config = dict(
    vocab_size=12723,
    qk_norm=False,
    bias='none',
    tie_embeddings=False,
    parallel_block=False,
    init_std_qkv=0.0203,
    init_std_o=0.00478,
    optimizer='adamw',
    weight_decay=0.23,
    doc_mask=True,
    dataset='wikipedia_en',
)
Each number is 200 + 40 x the weight over its row's rms, rounded and kept within 0 to 999. Layers, rows and columns count from 0. The size before them is the row's rms in percent of the matrix's.

# layer 5 MLP up, 1728x640, rms 0.0377, rows 1446-1454, columns 512-639
102,225,272,195,248,237,207,253,237,228,181,184,252,204,202,162,126,233,185,221,147,161,235,208,233,219,200,205,251,150,224,164,213,296,161,197,140,162,198,276,220,214,161,221,194,128,226,260,173,250,153,236,215,233,199,227,213,144,190,217,150,216,247,224,137,119,189,288,178,267,201,194,181,181,191,195,200,108,148,185,205,208,182,173,194,237,161,235,153,213,176,190,191,239,206,261,157,190,169,193,177,194,219,236,159,230,225,221,252,302,224,163,175,237,191,157,159,192,164,209,228,158,195,196,291,208,217,204,185
102,222,186,302,185,211,217,159,286,178,189,191,204,225,272,153,193,207,160,220,204,212,200,153,181,187,130,184,117,94,202,270,123,205,206,220,233,209,184,234,222,210,265,201,264,164,212,142,108,184,215,211,201,229,185,237,221,250,237,226,168,196,179,136,169,208,193,274,180,184,164,172,192,141,158,244,215,229,121,147,205,157,240,180,201,216,205,142,185,187,230,253,209,215,202,194,231,139,158,244,206,120,168,190,194,232,177,187,210,214,256,237,233,178,231,269,168,242,222,208,173,177,181,224,161,225,228,229,196
101,179,126,225,205,210,250,221,275,139,141,213,164,287,125,214,193,182,258,191,192,153,209,231,262,167,236,230,128,111,157,181,222,211,233,183,181,201,222,231,177,207,206,229,241,146,228,210,250,228,194,235,177,124,153,190,162,199,152,179,188,220,239,230,246,196,119,212,205,197,195,168,202,177,184,174,131,218,191,213,246,172,186,150,163,149,196,196,162,218,204,256,221,233,229,218,168,157,208,212,217,254,195,203,212,220,260,261,165,260,161,159,216,196,208,207,102,191,191,170,190,198,225,210,161,258,190,221,219
099,238,194,185,205,270,195,204,188,221,218,151,232,168,169,267,209,207,178,269,228,203,239,172,257,159,191,162,175,195,188,192,195,202,154,186,216,240,216,168,189,157,202,202,200,196,293,188,138,232,224,183,257,224,227,249,197,187,195,244,152,137,214,280,79,193,191,200,215,235,188,192,149,171,205,247,182,214,160,307,110,223,121,120,223,211,237,200,231,178,215,147,183,129,110,137,239,168,253,180,209,261,135,238,182,178,209,135,230,226,144,142,245,212,236,148,238,207,186,199,217,220,162,197,170,242,212,259,179
101,163,218,211,188,177,189,204,179,234,107,215,173,240,236,197,225,214,225,163,239,270,157,144,260,184,164,164,184,250,239,260,152,156,250,198,172,239,157,216,243,242,218,222,195,136,144,235,271,216,158,185,216,228,172,149,239,191,217,150,203,191,247,188,241,204,189,208,260,93,186,238,218,153,193,254,184,97,266,187,152,224,211,189,174,108,253,151,222,244,204,257,267,209,227,211,190,239,181,164,246,245,170,198,261,201,216,195,230,268,207,123,219,229,175,238,216,220,233,194,177,209,182,180,269,211,305,161,212
104,208,245,182,275,190,250,260,255,249,185,275,146,200,265,233,152,228,167,248,202,248,220,264,185,170,210,237,227,174,182,234,203,173,183,169,251,141,265,195,189,206,189,200,227,185,260,191,219,183,253,218,225,176,212,164,204,207,200,172,284,222,181,192,184,162,235,235,171,250,227,223,202,213,138,232,208,197,185,251,234,202,255,163,193,244,230,198,253,175,247,201,208,258,199,268,156,262,211,178,221,261,157,200,201,201,153,267,250,241,184,191,253,174,236,196,277,134,214,178,177,236,267,168,261,202,216,103,196
096,190,161,151,163,172,161,207,270,215,221,180,262,152,170,214,233,152,179,173,185,282,169,174,200,227,178,214,186,177,206,182,209,169,176,181,166,295,247,262,198,223,179,119,152,229,284,152,183,174,202,273,223,187,202,242,169,181,191,171,214,282,251,228,208,219,286,211,225,176,207,156,140,220,140,226,260,237,191,227,269,253,140,157,179,177,153,231,204,228,196,152,183,210,138,181,241,157,148,212,198,261,235,177,237,265,204,219,157,178,180,254,317,168,226,220,263,260,204,192,268,206,225,201,220,215,236,213,164
098,251,230,187,203,220,225,209,108,126,152,265,176,217,231,164,155,220,222,191,192,151,180,222,141,198,201,139,210,240,214,135,143,266,178,234,208,245,249,191,239,168,220,192,221,236,187,228,210,169,173,200,304,206,247,177,232,207,202,153,220,177,200,166,213,203,167,207,154,146,195,130,156,206,201,195,162,172,216,171,115,186,213,170,204,152,223,168,176,237,242,196,159,179,153,208,277,119,271,127,165,145,175,164,105,227,170,262,178,177,234,242,238,173,178,246,144,198,209,218,230,135,149,275,261,128,190,167,165
102,143,246,159,215,126,138,161,140,139,208,173,160,156,219,184,239,141,267,217,67,193,239,189,257,138,235,206,211,115,242,183,259,187,163,148,174,228,133,175,233,224,205,147,141,217,262,210,246,156,236,218,236,191,243,168,185,295,167,230,279,220,216,138,202,267,180,216,204,177,201,110,147,233,236,229,224,225,183,199,240,200,245,198,190,185,269,243,150,158,165,134,106,239,128,225,177,177,171,220,225,184,142,224,240,204,144,212,192,200,243,266,189,177,221,186,134,237,202,206,264,322,265,210,235,172,198,224,220
# layer 5 MLP down (transposed), 1728x640, rms 0.0341, rows 1446-1454, columns 512-639
103,250,268,238,188,254,185,183,311,231,243,238,101,238,152,216,144,332,245,197,143,219,171,131,222,175,222,237,172,157,220,140,202,264,222,208,205,174,222,182,229,212,118,228,302,158,190,265,170,183,256,201,193,159,144,218,186,238,248,195,164,201,122,198,192,259,178,225,130,203,168,160,243,203,206,242,103,172,218,241,242,178,196,161,199,237,193,215,224,176,256,184,156,165,215,183,241,234,183,168,184,193,192,203,188,166,236,221,225,200,213,303,174,249,189,128,225,211,211,189,219,195,204,251,182,227,231,187,159
104,256,142,236,215,162,203,137,217,195,189,263,232,127,228,162,199,194,173,285,230,144,289,246,251,210,170,230,226,223,189,226,229,195,192,188,160,143,213,169,206,219,201,194,247,178,163,223,195,174,148,216,164,248,218,158,260,141,156,305,205,206,202,239,234,135,216,208,209,181,170,219,239,228,192,221,199,190,119,123,218,172,183,207,212,185,247,180,205,246,221,258,183,171,259,232,201,112,185,165,170,213,219,236,173,161,195,190,181,236,250,150,172,171,239,287,201,136,202,176,228,277,224,163,182,233,171,177,204
105,186,254,191,198,190,195,153,180,167,194,241,163,219,183,159,271,201,160,208,289,215,184,167,263,158,169,197,185,120,234,230,187,210,210,189,225,121,157,194,197,113,255,187,248,136,177,176,217,124,199,232,259,179,225,184,204,228,134,233,198,233,178,138,221,209,199,138,196,213,164,204,213,173,202,278,228,226,237,135,199,189,196,162,157,226,124,146,164,208,138,256,197,204,221,242,212,95,171,208,247,176,250,169,232,156,243,176,243,206,211,215,253,198,211,196,243,165,246,177,155,200,184,216,239,107,158,273,184
100,198,174,166,212,168,248,209,261,184,204,123,130,273,167,171,182,155,154,160,176,173,206,193,201,230,201,153,172,259,167,189,239,257,205,226,163,268,211,184,251,166,179,170,231,200,209,120,239,206,245,222,191,230,207,194,106,219,287,160,161,195,124,228,143,206,206,174,125,151,279,238,250,173,153,172,196,227,246,214,202,134,223,209,185,288,189,241,156,187,243,167,155,186,257,190,146,231,207,153,211,130,193,146,158,191,287,201,233,209,255,133,229,212,191,275,183,196,219,201,204,139,160,224,227,232,138,259,175
101,248,210,209,218,151,227,216,180,213,272,145,218,151,248,229,235,203,227,209,167,126,141,212,200,142,150,174,172,238,246,178,182,286,222,161,229,144,248,205,269,191,138,228,204,195,213,205,208,165,213,214,161,258,205,243,151,190,143,221,227,255,202,225,173,166,136,193,218,174,217,192,185,196,231,222,223,192,260,261,171,184,171,201,186,176,176,266,204,201,255,217,238,140,170,183,217,153,150,190,207,176,224,224,143,144,189,216,204,215,287,195,231,224,209,241,221,251,203,151,206,173,236,283,278,200,232,204,222
105,166,218,198,250,188,232,253,187,145,254,203,237,217,228,196,200,207,212,228,158,162,281,235,144,206,184,148,187,213,235,227,146,219,143,195,155,202,231,196,220,88,188,250,165,143,211,269,101,209,164,233,141,158,222,169,209,211,269,109,183,300,165,287,154,201,192,210,226,185,168,240,181,237,191,178,239,143,225,197,173,221,170,116,242,218,216,170,173,159,179,184,209,279,121,233,199,178,220,122,284,188,161,186,187,149,215,209,194,164,197,208,167,199,205,228,228,111,177,202,199,212,293,170,201,192,212,175,195
095,244,182,319,153,252,229,184,151,249,183,214,160,222,239,191,148,262,229,178,219,230,185,220,196,198,201,195,192,284,200,181,140,190,224,232,116,186,243,213,176,169,241,192,142,215,195,221,179,208,231,121,243,206,161,222,230,174,226,235,172,152,170,208,214,211,210,282,188,206,216,175,195,214,185,221,199,224,239,170,215,142,216,225,211,184,247,236,207,156,255,237,247,222,249,169,192,178,195,180,192,165,190,150,193,157,173,180,172,238,144,160,192,271,213,119,178,191,220,226,96,234,163,208,215,266,199,136,136
101,256,110,249,139,202,197,207,191,157,152,169,141,186,177,169,223,216,191,215,228,188,219,201,311,301,248,174,149,219,243,196,182,196,139,191,193,149,213,215,155,216,167,191,179,162,182,193,163,188,212,165,216,224,189,169,215,174,266,143,271,202,203,176,158,261,162,187,259,198,145,251,186,193,199,199,178,207,189,173,169,217,175,227,80,248,222,157,220,157,182,139,142,195,220,200,124,213,118,211,231,251,226,244,180,236,233,163,181,194,175,198,163,178,204,142,222,213,187,154,202,178,229,148,188,157,215,192,244
104,192,252,189,158,233,204,249,244,208,250,200,194,156,199,105,146,178,191,140,193,211,221,172,103,197,202,200,196,127,176,195,223,201,214,235,138,193,219,221,267,302,164,133,218,264,241,187,189,152,174,181,234,192,122,220,225,216,196,227,193,226,177,207,140,195,231,182,200,186,145,187,134,219,162,187,206,201,165,247,220,251,157,187,178,205,154,259,201,294,173,242,187,241,186,173,172,241,219,323,147,142,218,224,181,210,218,247,196,195,96,254,237,232,174,222,213,224,203,244,193,221,106,172,232,178,194,215,172
# layer 5 MLP gate, 1728x640, rms 0.0379, rows 1447-1454, columns 512-639
096,157,131,215,219,198,157,130,226,192,229,222,184,161,231,212,229,251,212,156,152,191,186,173,223,238,255,207,232,187,167,239,233,237,151,219,156,199,184,211,203,168,236,211,205,180,136,208,257,227,89,255,199,200,195,224,264,243,192,127,234,144,228,246,229,159,209,262,174,148,198,261,201,193,268,192,210,193,244,212,233,124,128,208,204,194,231,245,204,218,268,221,191,189,208,195,215,174,164,248,253,126,232,220,259,168,274,98,257,146,209,208,85,196,211,192,261,78,240,186,183,185,252,111,145,200,142,230,200
101,184,224,205,170,166,242,229,233,282,190,181,196,216,207,155,227,309,215,196,226,246,130,260,159,156,177,218,214,185,196,292,133,140,234,165,174,230,218,155,142,293,167,252,175,209,240,171,210,192,241,180,232,189,227,280,252,174,198,191,273,249,226,204,204,211,198,247,227,228,175,220,194,186,172,236,132,217,212,242,292,158,256,165,179,212,195,199,168,215,145,203,168,227,175,240,172,224,160,248,207,193,211,245,241,161,238,184,237,201,247,193,160,219,167,247,241,160,179,121,201,228,180,267,237,125,251,165,222
097,180,201,184,202,159,163,176,162,154,184,206,189,186,169,184,180,181,142,203,198,264,147,254,255,210,178,314,164,182,173,235,200,202,257,254,197,127,151,181,224,239,220,219,150,136,206,174,183,224,222,283,170,192,250,206,134,185,200,169,219,186,183,175,210,273,234,159,172,158,242,207,148,235,246,208,193,172,158,120,198,234,242,251,133,244,238,183,210,272,194,242,183,231,183,182,179,235,236,117,227,225,190,182,234,229,202,223,255,194,231,185,146,206,209,222,183,174,183,156,211,247,192,170,208,212,215,202,226
099,166,283,220,262,143,177,225,134,129,167,157,320,200,251,251,261,183,293,228,217,208,155,162,157,212,104,169,149,233,268,205,229,168,214,156,184,166,202,241,222,211,267,234,220,189,322,208,224,221,148,121,224,206,187,198,195,126,153,192,177,157,222,168,265,127,237,246,220,230,182,161,199,159,314,128,224,195,165,201,196,219,174,190,215,138,172,215,190,174,214,231,218,188,230,241,263,214,220,225,228,252,195,189,207,183,248,139,180,199,217,260,118,191,183,184,215,194,282,190,188,209,207,244,211,254,274,140,202
098,235,197,162,165,145,293,150,210,217,188,223,248,179,162,103,221,201,233,178,179,269,225,197,171,158,247,223,132,182,250,202,221,208,214,124,196,195,166,204,177,244,163,156,198,225,190,140,202,274,186,202,191,201,234,182,183,233,247,179,237,175,225,153,209,165,206,182,211,203,232,177,198,169,157,240,130,269,256,160,200,157,204,219,204,215,175,152,166,194,181,231,242,223,220,171,155,234,200,240,175,264,233,212,143,221,167,216,203,206,181,137,281,203,218,200,181,239,209,235,185,229,180,125,202,141,132,259,247
097,190,168,209,42,174,252,134,206,150,175,213,201,204,254,183,163,219,197,113,254,260,236,241,201,130,149,197,190,304,157,231,152,202,142,211,198,140,174,200,180,206,160,200,198,190,251,220,166,127,190,175,158,240,284,215,187,161,239,137,155,231,206,234,185,216,214,264,170,151,211,175,216,208,220,109,277,214,238,203,218,223,204,199,185,154,230,240,143,151,231,240,187,226,200,144,176,189,208,243,198,180,183,183,216,111,211,208,192,176,176,187,192,231,232,188,199,148,236,170,162,181,175,121,209,179,201,157,195
096,169,266,190,209,84,180,243,113,191,174,214,278,259,241,193,314,187,135,225,204,260,178,200,241,198,231,162,124,178,262,129,208,178,193,251,263,262,244,213,272,190,201,220,193,138,221,179,273,196,247,169,196,150,138,230,221,218,255,172,151,162,161,160,291,205,215,142,153,199,137,191,214,223,188,220,155,238,227,218,236,139,180,242,68,268,137,198,188,143,258,185,154,296,185,205,220,93,207,161,224,240,178,167,230,179,226,202,229,218,192,199,165,183,166,250,171,172,240,204,194,161,182,157,235,203,201,215,227
099,205,233,221,180,235,182,200,189,167,216,80,216,219,173,195,186,250,272,124,114,256,146,249,221,133,167,269,141,178,190,227,179,232,299,151,176,218,226,238,210,241,150,198,179,269,178,153,216,183,239,291,200,237,228,167,95,245,214,193,218,231,163,221,226,259,217,178,238,160,189,243,198,213,197,230,201,257,191,215,182,181,218,219,138,229,132,210,179,146,204,287,224,246,222,182,244,138,232,192,210,249,180,164,234,196,210,223,228,185,212,152,176,246,210,233,188,207,201,221,205,170,121,208,202,298,154,278,244